config.toml
num_hidden_layers = 8
hidden_size = 192
num_attention_heads = 6
num_key_value_heads = 6
head_dim = 32
intermediate_size = 768
vocab_size = 4096
hidden_act = "tanh_gelu"
norm = "layernorm"
norm_place = "pre"
norm_eps = 1e-06
positions = "learned"
qk_norm = false
attn_scale = 0.177
bias = "all"
tie_word_embeddings = true
parallel_block = false
init = "normal"
init_std_qkv = 0.0361
init_std_o = 0.00902
init_std_up = 0.0361
init_std_down = 0.00902
optimizer = "soap_variant"
learning_rate = 0.00638
beta1 = 0.95
beta2 = 0.95
weight_decay = 0.054
lr_head = 0.00564
max_grad_norm = 2.0
warmup_steps = 200
schedule = "wsd"
decay_fraction = 1.0
decay_shape = "linear"
final_lr_fraction = 0.05
batch_tokens = 65536
max_seq_len = 1024
doc_mask = false
train_tokens = 288800000
max_steps = 4407
dataset = "wikipedia_en"
Each number is 200 + 20 x the weight over the matrix's rms, rounded and kept within 0 to 999. Layers, rows and columns count from 0.

# q: layer 5 attention query, 192x192, rms 0.188, rows 107-127, columns 96-191
# k: layer 5 attention key, 192x192, rms 0.188, rows 107-127, columns 96-191
# v: layer 5 attention value, 192x192, rms 0.183, rows 96-110, columns 96-191
# o: layer 5 attention output (transposed), 192x192, rms 0.157, rows 96-110, columns 96-191
q107,245,218,189,202,196,157,189,196,204,195,210,190,201,243,214,201,202,208,194,181,233,209,194,222,218,201,230,205,217,198,218,210,162,194,197,199,176,183,182,188,192,178,198,204,192,177,191,180,206,207,184,228,188,208,173,190,174,184,192,197,200,194,195,176,169,150,202,185,204,199,182,213,200,219,201,198,217,222,236,235,233,179,182,181,192,226,184,196,189,209,201,223,204,193,220,216
k107,187,201,188,194,213,195,179,191,194,181,200,208,219,237,220,226,214,206,175,237,234,213,216,204,190,183,189,174,250,206,206,207,198,181,186,175,201,201,194,199,173,195,163,196,178,199,183,174,170,248,208,233,208,215,174,215,167,203,207,196,186,176,201,204,187,178,194,191,216,168,212,203,201,213,172,203,191,222,235,224,208,193,174,175,186,222,179,199,180,236,189,224,202,204,215,220
q108,229,189,236,221,190,189,203,201,192,242,200,172,169,176,217,201,189,181,198,193,165,208,197,217,186,183,193,188,203,174,156,205,204,214,222,168,204,226,220,223,199,179,217,190,190,201,187,204,201,217,218,169,205,209,182,235,181,184,180,214,226,186,173,172,184,212,224,198,239,253,199,193,193,179,173,211,189,168,186,238,198,216,199,185,187,194,190,195,197,199,229,185,182,217,184,191
k108,211,187,186,211,181,209,224,177,185,203,202,178,178,172,157,212,190,176,182,210,179,183,195,211,231,193,163,223,184,211,162,195,192,183,213,176,201,192,212,201,218,165,197,199,174,201,194,211,187,205,214,170,223,226,185,215,225,160,172,223,195,167,185,202,181,189,195,177,218,213,204,202,170,191,218,216,216,191,168,189,182,195,211,164,180,202,175,179,190,213,179,195,190,210,198,161
q109,195,197,194,195,198,226,181,184,187,215,188,208,183,193,207,176,201,253,197,185,215,174,213,209,189,163,178,214,219,226,205,216,204,229,183,223,206,237,205,225,223,225,181,205,238,257,220,216,194,161,238,207,213,168,215,167,218,183,229,203,197,191,181,179,182,235,148,172,158,231,172,160,180,188,204,237,207,217,191,178,200,196,238,175,227,186,185,244,215,163,174,184,185,160,210,195
k109,170,240,219,210,196,190,230,197,219,242,200,212,210,184,203,192,205,251,158,209,219,175,191,165,191,203,204,192,187,177,185,190,211,204,181,208,214,234,208,218,177,191,198,200,207,197,213,198,186,202,224,194,193,196,198,194,177,173,193,189,193,225,203,183,204,178,158,175,197,244,195,216,204,189,171,248,193,192,182,206,210,199,196,191,231,221,194,208,189,146,220,213,180,220,194,183
q110,227,210,286,193,170,195,191,229,218,214,194,195,183,180,246,223,226,178,176,195,191,196,210,144,205,173,196,201,165,201,203,180,182,204,216,198,216,201,189,192,189,218,215,201,200,235,172,151,239,177,208,186,210,183,238,179,187,199,199,197,211,220,205,214,228,206,197,200,248,174,207,193,210,190,199,187,186,206,156,206,175,220,233,234,238,196,215,179,237,202,217,194,182,204,206,212
k110,224,206,213,208,191,225,198,219,226,208,170,196,186,204,217,193,207,194,208,197,168,188,216,180,196,199,179,208,186,224,220,182,176,202,194,180,238,178,208,198,231,213,199,212,195,204,166,183,219,202,188,191,186,195,254,200,236,209,194,196,198,205,176,234,204,203,186,194,200,209,242,258,196,216,221,198,192,211,186,155,214,199,200,224,247,179,157,218,212,182,191,215,232,173,203,183
q111,204,190,223,164,231,172,185,182,191,220,184,192,186,194,206,166,206,227,217,182,197,181,196,205,185,196,171,174,218,171,170,173,217,246,188,231,208,233,199,165,166,200,197,211,212,233,181,211,209,209,209,173,239,187,219,204,225,200,223,235,213,249,179,203,217,226,227,212,214,183,212,176,180,237,159,223,196,204,183,203,227,195,219,223,198,208,237,196,216,161,215,242,196,207,201,177
k111,203,189,231,162,201,195,143,192,185,197,205,226,204,207,166,156,211,231,206,179,184,199,175,187,220,219,209,177,199,183,192,178,213,192,200,200,190,185,173,171,174,225,148,181,212,198,195,193,208,191,235,189,203,208,220,209,212,222,188,165,175,221,203,230,199,209,209,199,207,176,200,166,197,219,213,203,220,190,223,197,206,211,233,200,182,231,203,185,186,190,197,230,157,198,192,155
q112,192,190,185,233,216,189,183,204,205,219,202,201,208,199,204,245,216,159,206,230,219,199,209,214,211,239,185,167,208,203,202,206,218,205,179,214,191,199,232,257,219,183,203,189,151,201,213,219,223,203,157,188,173,162,171,229,181,212,174,235,253,187,219,180,168,184,196,192,221,180,196,227,178,191,191,183,184,196,191,180,232,175,206,192,197,191,215,192,233,210,214,166,161,200,222,209
k112,190,202,168,214,193,211,230,215,193,185,228,227,225,200,213,198,221,196,201,181,222,192,185,217,207,189,242,208,217,209,194,188,215,209,215,212,214,187,209,207,216,176,197,163,205,175,200,194,217,230,204,196,201,171,220,200,209,204,209,211,221,185,196,166,147,190,219,189,221,184,183,188,164,187,207,200,232,191,215,185,205,182,179,185,170,236,194,204,215,181,247,189,199,212,225,271
q113,207,197,219,223,187,191,181,255,220,236,246,170,141,218,190,231,248,184,204,193,221,224,236,184,203,216,223,157,240,203,195,240,238,226,199,231,192,189,222,192,218,215,203,212,180,215,221,235,187,216,161,232,195,187,162,190,194,224,167,224,219,218,219,211,210,163,201,212,218,188,211,191,159,204,167,203,187,191,200,179,218,214,184,211,187,176,185,206,183,172,228,200,217,208,189,233
k113,211,197,153,199,170,198,221,220,189,177,221,178,181,217,205,200,151,229,195,185,192,190,202,216,194,230,198,218,224,190,237,221,201,196,185,211,176,168,188,223,223,191,216,222,209,195,192,205,174,208,168,198,211,177,182,193,211,202,189,157,178,189,188,201,179,178,181,202,220,194,182,197,159,194,186,184,197,203,234,182,192,190,193,157,198,180,198,195,208,216,200,150,207,209,221,207
q114,195,211,172,199,171,183,194,196,218,237,199,201,194,208,189,202,182,210,231,209,178,214,182,161,224,240,158,201,198,201,218,195,201,212,181,211,209,224,199,214,207,205,199,178,206,220,198,225,192,216,211,195,155,211,174,191,203,227,166,203,194,198,202,173,222,215,195,209,177,188,199,181,177,175,205,187,213,215,177,164,237,207,207,225,227,183,209,184,185,195,199,186,199,182,196,190
k114,165,196,187,207,160,224,207,191,214,195,224,209,206,201,181,184,222,208,210,211,198,204,192,189,209,211,191,183,203,208,212,225,218,213,182,206,192,198,195,158,206,260,220,181,194,201,204,216,207,179,184,216,195,201,201,181,217,199,188,209,178,195,219,210,193,196,211,179,170,210,189,191,187,173,220,166,210,196,181,184,204,219,246,149,234,198,222,183,200,156,170,193,201,220,186,162
q115,197,198,227,217,198,196,184,170,215,205,207,186,180,205,183,201,165,226,217,240,215,205,202,159,175,175,207,185,209,192,209,219,190,225,200,183,188,177,199,192,213,229,185,188,188,191,228,218,214,179,228,215,215,179,226,195,201,224,201,214,205,202,206,222,200,196,197,210,201,196,175,205,212,220,216,216,212,225,213,210,143,220,218,215,193,246,173,187,214,223,195,229,209,195,170,200
k115,200,210,220,213,180,217,223,214,231,196,177,185,215,207,206,194,176,211,199,193,211,197,225,191,195,152,212,229,217,205,220,194,207,215,192,198,178,155,190,191,193,218,203,197,211,187,224,215,237,203,217,215,224,209,204,199,175,176,199,203,182,200,204,229,213,183,203,241,212,258,191,230,239,204,200,213,205,238,222,208,175,212,186,192,203,205,207,194,200,204,183,219,218,216,204,220
q116,223,167,211,223,243,162,207,186,182,180,179,176,211,159,190,190,189,198,174,221,226,173,179,188,206,198,154,216,237,237,183,220,192,217,210,181,201,220,204,188,202,208,182,208,199,197,204,152,235,203,209,190,213,213,227,180,233,202,235,216,179,214,200,225,170,215,197,177,201,211,207,168,198,202,169,190,182,199,192,203,172,225,211,201,227,180,195,191,210,178,208,217,193,182,198,186
k116,207,197,162,225,202,195,185,211,201,205,181,208,197,165,222,203,172,219,178,208,180,165,205,178,238,185,186,200,196,197,208,205,199,200,200,190,196,240,207,211,212,200,216,182,195,159,222,166,173,179,229,170,202,188,194,198,186,227,178,193,187,208,189,184,210,221,184,177,214,173,228,187,230,208,171,194,230,218,181,198,189,219,180,186,214,189,232,208,181,209,213,232,202,211,201,202
q117,206,207,193,205,210,189,209,157,209,182,225,178,192,214,209,184,190,205,195,227,207,203,222,218,181,242,200,214,235,204,166,210,196,198,186,198,235,199,207,214,184,197,223,170,183,214,194,200,200,204,203,218,184,236,230,191,186,205,222,223,230,214,185,193,237,176,184,224,206,226,188,211,228,206,222,227,184,188,190,219,198,182,215,199,182,206,204,208,215,197,204,199,169,203,234,199
k117,210,221,214,217,201,190,202,221,185,200,197,215,176,212,246,165,187,171,179,208,206,189,205,196,180,192,199,216,228,207,178,222,217,168,188,182,230,214,165,206,215,220,216,193,160,217,203,201,201,200,203,196,212,206,216,197,182,218,196,195,201,212,211,238,206,199,164,191,182,200,209,184,193,191,205,223,233,197,182,196,207,226,171,205,216,232,187,227,210,225,227,195,168,175,200,208
q118,188,197,167,169,188,194,210,186,249,169,204,186,213,220,180,193,225,203,199,209,201,198,242,166,204,194,203,189,203,200,177,209,180,174,183,163,200,214,216,194,217,214,187,198,192,178,206,183,212,221,229,196,194,223,194,177,210,216,216,196,211,198,182,214,196,151,174,183,247,218,178,207,178,213,176,161,198,243,172,147,230,208,234,177,222,209,210,224,192,216,177,182,178,222,179,195
k118,182,191,151,238,186,181,171,211,212,201,200,187,201,209,194,208,215,222,205,185,212,203,205,176,215,209,171,194,190,175,230,228,182,206,192,201,159,212,204,218,202,155,205,205,178,187,183,229,213,206,204,242,201,194,201,218,229,178,183,199,227,212,216,202,186,195,204,199,242,189,157,196,170,183,191,167,200,220,218,216,211,219,226,159,215,208,197,191,137,190,191,245,218,203,194,166
q119,219,203,218,199,193,188,209,201,157,196,205,213,214,217,174,169,159,224,207,189,210,186,203,239,210,197,185,230,251,206,197,187,195,192,179,211,228,225,150,198,151,170,182,209,193,186,172,162,176,201,230,197,207,166,210,192,206,181,215,198,229,227,166,210,198,203,214,221,180,206,203,183,212,239,187,183,174,190,217,204,161,227,201,201,183,168,222,171,178,214,173,197,188,211,203,228
k119,197,221,182,195,192,184,186,204,193,196,216,217,188,204,176,213,182,195,190,197,182,155,211,213,227,243,222,178,226,188,246,194,197,221,206,227,240,206,175,168,193,223,199,184,189,206,219,237,171,174,216,186,195,183,198,198,207,199,177,192,197,205,194,244,231,213,201,217,170,219,230,195,186,231,175,206,220,206,176,148,163,213,216,215,224,184,221,173,194,210,192,218,232,230,192,190
q120,220,182,168,183,196,212,212,215,219,195,186,210,264,205,182,189,220,216,193,215,208,201,223,227,203,236,200,186,217,233,197,224,214,223,204,195,209,215,201,201,220,165,185,201,177,192,215,170,212,204,175,201,199,191,175,162,214,191,201,204,188,189,214,157,184,215,210,190,213,219,212,170,187,178,205,178,205,204,206,190,194,172,191,162,205,202,212,202,188,191,200,215,213,174,202,197
k120,195,161,189,194,179,192,218,204,196,241,237,224,206,178,234,207,177,213,180,192,213,230,203,201,222,233,170,159,209,210,215,218,206,225,201,206,214,210,209,203,199,169,218,196,195,174,232,202,177,207,226,181,176,203,168,189,198,182,196,210,227,164,178,190,191,183,204,210,189,198,211,177,221,191,197,176,184,199,155,187,200,185,187,229,184,196,214,186,180,189,197,242,213,181,228,218
q121,195,206,176,197,211,210,207,207,177,217,180,211,227,194,196,188,187,182,194,194,216,194,184,240,162,181,218,209,226,169,218,178,182,213,206,185,223,200,227,172,184,194,172,219,233,199,188,205,193,208,222,221,203,176,206,183,222,175,193,178,197,197,184,185,215,207,229,183,233,223,203,164,240,203,189,205,202,200,221,204,173,175,216,225,245,207,213,210,223,235,193,164,218,178,189,193
k121,225,218,190,219,218,161,197,204,219,199,223,193,226,187,197,188,171,184,217,213,226,211,167,210,186,182,211,186,213,176,224,157,190,222,194,160,215,174,214,203,181,199,203,168,185,205,199,184,178,194,194,168,196,196,198,198,173,189,156,200,197,195,176,197,195,204,226,175,233,184,200,211,218,203,183,225,234,197,184,175,186,198,234,208,241,233,214,186,225,196,216,167,198,190,171,183
q122,208,174,197,207,218,197,199,191,184,219,200,217,195,208,190,197,187,208,186,169,210,211,185,179,192,195,189,153,186,181,178,201,199,167,269,223,220,216,181,239,209,246,233,207,201,179,204,196,229,212,210,171,233,219,185,179,175,172,225,178,232,179,213,214,204,176,156,202,192,193,203,172,177,164,178,187,189,216,189,210,196,172,200,201,244,199,196,208,142,228,189,196,184,218,169,207
k122,217,189,184,199,175,209,203,191,164,230,186,214,204,232,194,215,177,222,232,190,194,201,199,208,174,245,182,205,203,176,177,195,187,204,234,187,228,214,183,198,218,215,193,203,218,181,213,183,192,205,191,210,182,223,160,225,218,204,239,190,232,175,206,191,200,193,237,241,177,200,190,202,199,173,174,183,189,195,220,217,196,200,183,213,217,188,184,220,194,224,218,195,176,202,181,207
q123,201,221,182,223,167,175,200,194,186,211,225,178,178,183,229,225,212,220,190,214,176,199,237,177,199,195,199,153,166,198,225,192,201,190,186,166,186,215,205,217,208,213,235,167,210,217,196,202,184,195,235,206,183,252,200,210,184,196,197,181,196,205,223,175,211,204,202,166,204,211,186,175,205,229,184,197,224,192,189,193,213,202,231,239,183,198,236,220,191,227,207,214,158,176,215,199
k123,206,179,197,195,156,176,213,220,176,191,195,157,181,168,210,209,191,227,212,220,161,209,233,193,190,187,179,190,198,217,223,205,225,216,201,157,188,192,211,169,237,207,189,200,204,211,198,224,187,198,230,198,223,188,218,222,213,215,203,178,189,196,208,169,199,189,203,200,175,195,197,204,206,188,218,221,204,186,209,193,210,183,226,224,226,217,197,186,225,179,226,225,204,183,183,195
q124,222,191,220,208,181,209,165,195,177,221,233,175,155,172,222,201,236,211,190,241,194,225,213,216,232,185,195,181,174,177,167,183,233,173,244,179,182,190,170,221,184,201,235,194,174,221,211,216,206,181,198,195,165,209,192,248,200,193,165,179,209,230,199,208,212,167,180,222,157,177,219,223,189,183,219,175,224,168,184,184,184,218,190,180,169,198,204,185,196,192,205,194,177,179,205,186
k124,185,186,188,172,176,198,187,210,185,195,213,171,190,211,220,221,204,197,218,190,168,211,233,210,223,180,188,223,192,206,192,192,197,172,204,216,195,204,184,169,204,201,197,195,217,196,198,230,193,198,212,195,182,225,213,214,180,189,153,192,195,207,200,209,210,162,197,238,187,170,227,226,201,170,220,210,194,180,198,192,192,173,201,231,206,214,175,223,213,214,197,173,204,188,187,192
q125,196,203,179,179,182,193,176,180,216,220,216,212,195,203,197,213,198,203,217,203,208,188,212,224,201,221,177,179,202,197,194,233,247,213,200,156,188,154,193,186,192,236,216,249,165,207,249,201,180,199,184,211,189,218,187,228,199,174,173,173,199,211,205,227,201,175,209,223,171,186,212,217,167,195,193,165,203,203,207,205,225,187,222,213,156,208,207,249,230,208,244,195,208,168,236,205
k125,222,210,187,239,192,199,211,144,190,176,211,218,192,155,204,202,183,219,210,208,205,192,192,218,165,172,215,167,192,186,164,213,241,208,205,156,186,192,179,213,166,204,215,230,195,202,216,226,210,211,159,210,223,227,185,220,188,199,184,145,176,203,190,219,198,185,188,199,192,191,202,218,231,215,149,208,197,201,212,213,204,170,171,214,157,205,215,230,222,241,242,199,202,219,240,190
q126,216,209,201,208,194,196,216,194,197,194,203,191,229,224,188,190,171,212,235,174,195,184,221,242,176,168,177,212,210,197,209,184,213,192,173,210,193,243,182,207,217,190,174,205,227,178,190,231,212,211,218,178,219,209,219,216,197,188,214,194,207,182,203,209,194,202,194,187,202,210,198,198,204,228,198,221,221,214,196,206,220,204,205,194,250,223,204,223,185,224,198,189,211,231,160,206
k126,241,213,198,189,242,188,195,186,199,202,205,230,186,197,168,198,207,216,220,179,215,193,184,226,208,165,205,184,177,224,208,210,243,204,219,184,185,213,205,216,191,199,210,199,188,189,216,183,197,201,211,208,220,202,201,182,224,191,208,188,189,170,221,214,204,243,217,178,218,194,192,186,189,213,220,231,199,224,209,229,178,182,219,203,211,192,166,218,201,201,190,216,224,214,182,188
q127,170,200,208,204,190,215,227,230,205,202,193,218,228,185,191,232,212,212,202,207,242,152,186,178,199,213,182,174,177,207,150,199,203,212,191,228,189,238,195,207,198,215,219,190,183,197,193,173,187,200,201,214,188,180,188,194,208,199,187,207,193,205,210,225,194,186,197,211,191,177,218,172,220,204,200,214,170,215,175,186,205,179,213,206,157,207,219,223,213,191,172,188,167,217,197,182
k127,201,224,189,202,193,216,180,220,236,205,169,235,175,202,186,221,161,202,173,194,232,183,191,187,226,211,196,175,205,177,187,219,223,207,206,231,205,188,197,158,204,163,200,197,189,199,198,177,184,183,202,179,230,196,207,177,179,191,188,191,184,195,215,213,224,198,189,190,168,169,206,194,201,229,187,212,197,200,193,219,239,198,188,198,201,188,205,203,230,206,201,197,214,201,176,154
v96,200,196,199,167,198,211,211,185,214,224,231,184,200,201,174,194,224,185,197,220,188,254,191,216,157,216,208,204,200,178,205,174,166,221,220,204,190,218,209,189,180,178,220,188,196,183,215,193,205,215,193,213,197,232,214,209,207,186,175,220,204,171,166,213,207,218,222,196,189,209,186,223,191,188,185,182,186,176,237,211,214,197,199,186,184,199,181,190,214,196,199,227,228,168,233,203
o96,196,201,201,222,209,210,221,204,203,202,189,218,241,201,181,197,156,220,219,202,216,151,194,161,212,203,194,173,192,238,217,174,217,229,156,197,203,171,227,185,187,250,215,190,219,226,213,159,206,212,188,159,212,182,212,181,200,214,209,219,197,186,205,206,216,210,183,181,216,242,208,193,196,240,201,205,198,218,184,203,191,173,189,220,209,178,213,192,204,175,200,206,166,190,173,205
v97,217,187,188,181,168,223,188,199,197,198,209,174,190,209,204,202,186,176,203,186,212,192,204,203,224,206,206,219,226,205,177,198,185,231,201,207,196,216,193,196,189,200,205,207,193,190,183,167,166,204,234,215,178,227,199,190,226,233,212,209,199,232,203,188,233,186,228,219,166,200,205,197,217,206,181,196,176,184,236,220,215,157,181,205,195,204,202,198,180,200,191,211,184,241,194,201
o97,234,188,235,231,208,184,212,191,185,217,206,236,187,195,212,211,187,171,200,217,206,183,193,178,189,199,216,219,218,205,196,213,232,176,148,227,244,217,180,212,201,196,201,215,215,215,199,195,215,182,195,168,194,200,226,170,194,192,215,189,159,179,176,220,201,214,189,188,190,189,214,203,225,191,191,192,211,187,191,194,204,221,209,207,219,175,178,201,185,219,184,190,232,196,192,208
v98,199,199,215,188,205,211,177,195,176,217,208,214,225,202,208,212,191,185,176,178,185,185,213,176,217,181,211,226,205,177,208,181,151,207,182,235,210,194,193,247,211,198,190,215,251,209,165,204,171,203,200,201,201,219,207,203,194,198,210,178,200,221,223,201,219,239,193,171,197,213,234,162,181,215,217,188,207,171,235,234,212,193,181,237,207,215,193,176,162,212,234,199,193,215,205,210
o98,211,204,209,196,171,196,199,174,243,215,192,199,156,194,211,182,205,217,181,169,214,199,203,193,185,223,198,211,151,196,163,228,231,205,202,182,211,206,154,184,203,193,214,189,150,214,208,211,224,199,220,197,197,194,216,179,200,191,192,251,218,250,185,206,220,188,207,205,192,194,178,227,226,194,208,224,190,212,177,187,180,245,175,232,204,179,197,198,205,208,189,211,201,190,172,228
v99,191,202,193,211,216,214,229,202,183,209,195,216,215,220,197,189,214,196,201,151,192,182,215,183,196,160,179,211,189,188,185,237,191,174,202,158,218,208,201,235,240,209,241,185,193,171,181,185,168,236,215,221,203,193,188,184,187,215,203,205,189,227,179,243,224,206,235,198,167,230,203,194,193,193,197,197,175,239,193,229,174,213,199,205,249,205,219,165,238,225,202,182,197,253,208,190
o99,202,211,206,195,199,224,181,198,188,207,222,189,206,215,197,221,183,179,197,169,205,220,162,180,224,185,231,208,202,193,208,188,209,213,209,201,191,192,217,190,184,213,229,218,247,217,192,229,225,186,150,185,196,183,218,214,241,201,175,194,200,193,207,217,211,188,184,215,210,178,198,216,187,223,203,202,206,204,225,176,220,196,176,224,159,176,187,188,169,197,223,199,214,191,204,186
v100,191,168,201,227,181,207,200,222,186,225,225,191,211,215,180,176,221,204,231,152,204,248,209,201,217,203,224,182,233,244,170,190,203,232,180,213,172,210,207,191,202,174,196,199,185,206,167,205,222,192,228,214,195,186,211,219,197,195,207,164,195,206,217,221,221,215,193,176,179,198,202,214,230,189,204,234,192,195,191,187,211,204,188,220,201,206,202,188,206,198,224,187,221,191,183,238
o100,201,224,208,178,216,204,214,184,209,201,175,228,200,210,207,193,170,164,217,207,183,196,162,203,219,201,209,212,171,183,188,177,183,194,218,208,209,221,201,208,211,223,219,229,212,201,204,184,194,224,213,188,174,213,223,193,197,190,181,225,165,165,203,216,192,173,208,219,169,211,216,215,194,195,209,184,198,209,223,210,193,163,233,206,218,224,200,206,200,223,204,211,207,210,192,174
v101,194,201,193,190,216,200,223,194,193,234,224,195,206,212,173,177,173,191,223,205,185,220,201,208,228,205,210,189,194,185,219,202,226,216,192,181,192,176,184,196,192,194,187,198,222,185,229,207,202,209,199,183,187,190,201,174,192,214,234,197,210,173,168,204,196,195,193,213,207,230,215,205,217,199,186,211,167,197,189,200,204,180,180,226,184,208,218,176,180,227,199,181,209,230,216,173
o101,195,200,220,196,187,240,192,233,202,216,162,198,194,187,195,245,189,224,192,197,203,194,200,220,187,188,202,211,205,215,210,191,207,213,249,215,204,218,221,209,200,209,199,184,235,239,211,198,195,196,243,236,230,184,171,201,203,163,216,189,211,212,190,203,170,248,195,178,192,185,198,194,181,198,196,238,206,215,216,197,143,177,209,208,215,192,191,206,233,152,228,206,195,222,193,207
v102,213,209,172,203,200,203,210,200,181,188,208,199,197,224,203,229,222,192,150,183,196,201,207,212,196,201,234,190,210,216,165,184,208,196,231,172,201,183,201,201,198,219,206,219,198,207,231,199,209,221,192,169,233,187,236,212,197,213,232,210,183,165,200,191,213,210,153,202,205,188,206,194,159,188,215,209,197,229,189,203,159,208,251,170,203,198,226,184,179,176,192,177,226,201,198,184
o102,191,218,236,223,199,171,214,230,236,207,189,194,185,189,226,198,188,203,220,217,201,195,222,199,206,191,204,205,240,210,227,188,205,218,194,199,175,201,199,187,209,192,204,207,190,196,180,191,185,190,187,222,185,203,171,205,188,218,156,181,226,196,215,215,214,194,203,227,223,197,188,231,229,187,181,194,176,202,214,205,207,202,211,179,224,182,210,209,179,209,217,202,194,221,236,188
v103,193,216,189,214,213,161,221,201,205,175,204,204,191,210,147,184,219,211,187,215,192,208,171,217,191,206,172,188,188,206,205,193,210,186,188,195,193,219,186,180,170,181,199,190,188,214,197,197,206,163,196,213,216,215,227,208,215,232,190,208,205,167,192,218,194,218,202,192,211,218,221,205,190,211,187,160,187,230,211,217,200,203,219,186,187,202,183,163,186,164,203,182,214,194,202,186
o103,180,220,202,192,195,213,202,202,212,220,198,210,188,168,230,205,179,186,189,179,195,218,195,194,204,189,213,206,203,183,187,194,183,173,202,224,212,225,231,231,232,214,175,193,209,207,177,192,193,205,199,193,180,187,207,191,181,209,205,189,192,213,222,180,196,216,201,179,197,196,179,175,183,207,211,220,229,183,218,194,226,184,179,203,206,218,199,181,210,199,201,199,174,177,211,198
v104,162,188,202,242,151,232,231,141,179,238,202,191,179,183,160,152,195,186,167,245,202,176,186,211,203,229,200,206,162,197,180,204,188,210,182,237,207,199,191,173,193,197,219,200,201,165,250,179,201,231,220,233,202,228,213,213,241,213,206,241,204,163,202,186,194,182,219,212,226,238,177,185,188,239,193,213,160,180,200,208,188,212,218,197,188,210,247,223,152,190,211,215,178,172,191,206
o104,194,195,174,183,226,198,185,204,207,228,198,203,198,194,196,255,204,198,233,197,208,226,199,157,180,187,211,191,182,228,186,218,252,201,192,186,221,182,182,225,223,217,190,184,208,211,202,183,217,206,187,210,184,208,175,213,219,203,195,234,200,191,208,170,201,245,215,177,198,189,205,200,221,192,231,188,255,199,174,223,218,232,221,182,232,185,209,185,214,185,207,198,159,203,168,174
v105,217,181,206,229,185,208,195,209,201,216,216,182,182,201,215,208,200,178,208,223,205,195,199,194,202,218,227,197,199,242,196,207,200,199,163,191,190,227,221,202,197,177,196,182,194,226,178,229,199,184,176,206,201,244,221,213,221,199,209,201,213,207,211,202,223,222,203,185,204,176,179,232,196,210,196,217,188,161,168,200,195,231,200,198,181,189,201,181,211,209,207,201,199,170,194,177
o105,214,215,211,185,246,223,221,202,189,208,200,208,225,200,195,226,186,166,206,191,208,188,204,226,172,171,163,184,205,182,203,205,181,166,248,213,207,189,172,192,213,192,201,240,198,200,239,153,163,219,210,230,217,189,194,185,183,209,194,188,192,182,210,182,204,144,210,231,200,220,213,194,193,226,215,211,188,211,226,212,191,181,201,183,214,199,209,207,194,215,202,196,205,198,192,187
v106,213,222,211,187,220,195,198,173,220,212,191,242,190,208,206,201,206,215,154,246,178,181,214,176,201,184,232,202,195,210,210,226,218,214,187,228,180,193,231,185,181,170,187,193,204,164,217,212,213,219,222,169,186,167,225,212,204,212,209,202,188,190,194,205,195,175,201,203,219,195,226,214,215,209,189,204,170,231,204,202,203,173,217,196,177,238,221,178,216,196,196,201,181,184,242,190
o106,197,208,190,204,236,213,220,196,175,204,227,215,224,175,194,182,181,205,234,157,210,224,210,233,191,182,167,211,198,183,207,201,223,204,217,176,187,205,196,212,198,231,232,208,193,233,202,195,187,206,194,195,189,229,179,198,208,211,193,168,197,194,228,185,205,198,217,240,174,213,202,207,191,185,206,194,195,206,210,198,202,184,190,192,185,215,216,235,203,235,222,195,192,218,206,208
v107,199,166,148,213,207,187,208,204,220,237,141,196,198,175,182,198,206,217,201,208,178,200,236,179,204,231,240,231,223,184,201,216,200,194,198,202,228,197,195,189,203,213,196,195,181,239,196,201,202,169,192,188,215,202,183,197,175,196,213,203,208,191,205,209,222,181,206,174,238,147,191,202,226,180,177,194,221,193,220,191,183,205,184,180,202,198,214,207,156,205,207,205,187,196,198,216
o107,209,181,233,210,211,224,184,193,186,209,225,205,186,193,224,206,222,204,192,208,220,199,205,221,219,197,192,219,202,216,193,204,202,220,210,203,188,190,198,195,195,167,202,193,186,197,209,182,191,200,188,200,185,199,199,208,194,226,181,195,218,225,192,197,206,221,196,252,195,225,208,213,203,174,222,213,202,185,172,202,210,212,192,215,183,200,183,207,214,190,211,187,236,206,238,197
v108,197,226,232,192,199,181,223,269,203,209,191,204,207,209,226,176,196,186,192,222,174,202,173,198,153,190,206,184,192,175,195,221,214,189,200,193,209,213,201,244,212,185,210,242,193,197,165,184,223,209,166,218,210,184,176,161,218,190,166,199,191,183,203,179,180,174,199,199,201,199,181,235,182,185,191,223,177,206,186,207,221,207,236,207,190,215,201,206,186,182,199,184,186,178,212,189
o108,193,191,181,221,187,206,215,175,203,173,186,209,207,206,214,217,208,193,207,219,226,180,205,219,231,191,183,211,181,212,234,181,153,187,208,169,199,194,203,211,212,218,226,173,228,248,212,221,219,188,212,205,179,209,215,196,204,221,213,200,179,198,225,216,227,202,192,224,178,218,220,209,202,222,201,213,207,207,200,186,215,179,212,187,232,172,179,202,217,195,220,134,203,196,202,223
v109,181,223,198,219,182,195,206,198,187,194,200,206,148,198,205,206,206,210,214,191,230,216,238,196,188,205,198,205,229,211,208,221,213,179,157,172,219,206,205,208,182,172,227,219,231,220,205,214,219,160,227,204,180,186,184,185,237,169,205,186,204,193,213,197,197,221,185,204,234,215,164,172,221,186,201,197,208,191,203,221,204,202,234,196,190,207,214,199,210,199,219,204,224,227,225,194
o109,208,178,186,184,203,177,214,246,229,183,181,215,211,221,224,203,207,193,194,186,200,199,189,181,211,193,225,211,181,181,186,179,146,204,212,222,197,204,218,196,215,193,189,198,179,178,232,190,197,216,172,201,170,214,172,199,182,218,190,192,193,195,225,191,173,209,228,199,214,164,194,194,202,201,183,183,178,211,212,178,215,198,158,194,195,194,207,195,177,225,197,182,213,197,201,227
v110,179,229,197,198,217,186,201,197,184,197,210,177,221,170,203,191,235,198,200,231,238,172,229,202,235,198,202,192,209,186,208,220,220,163,202,183,222,187,197,207,246,190,198,215,193,198,213,194,193,187,201,203,203,208,196,167,200,183,206,203,206,215,247,227,189,201,196,214,166,190,195,166,202,180,205,187,210,157,234,182,182,194,198,186,205,218,229,194,199,185,209,192,187,187,219,204
o110,176,197,209,181,186,208,187,212,192,226,196,234,201,216,232,206,198,230,189,207,220,222,223,200,186,178,169,218,205,202,168,211,205,233,218,209,200,213,187,212,180,192,204,194,174,208,195,174,237,151,164,191,192,190,223,201,174,190,189,201,204,201,182,199,227,183,187,186,221,177,209,224,194,188,234,199,194,202,219,215,217,198,203,185,203,173,152,225,175,212,183,204,217,191,210,218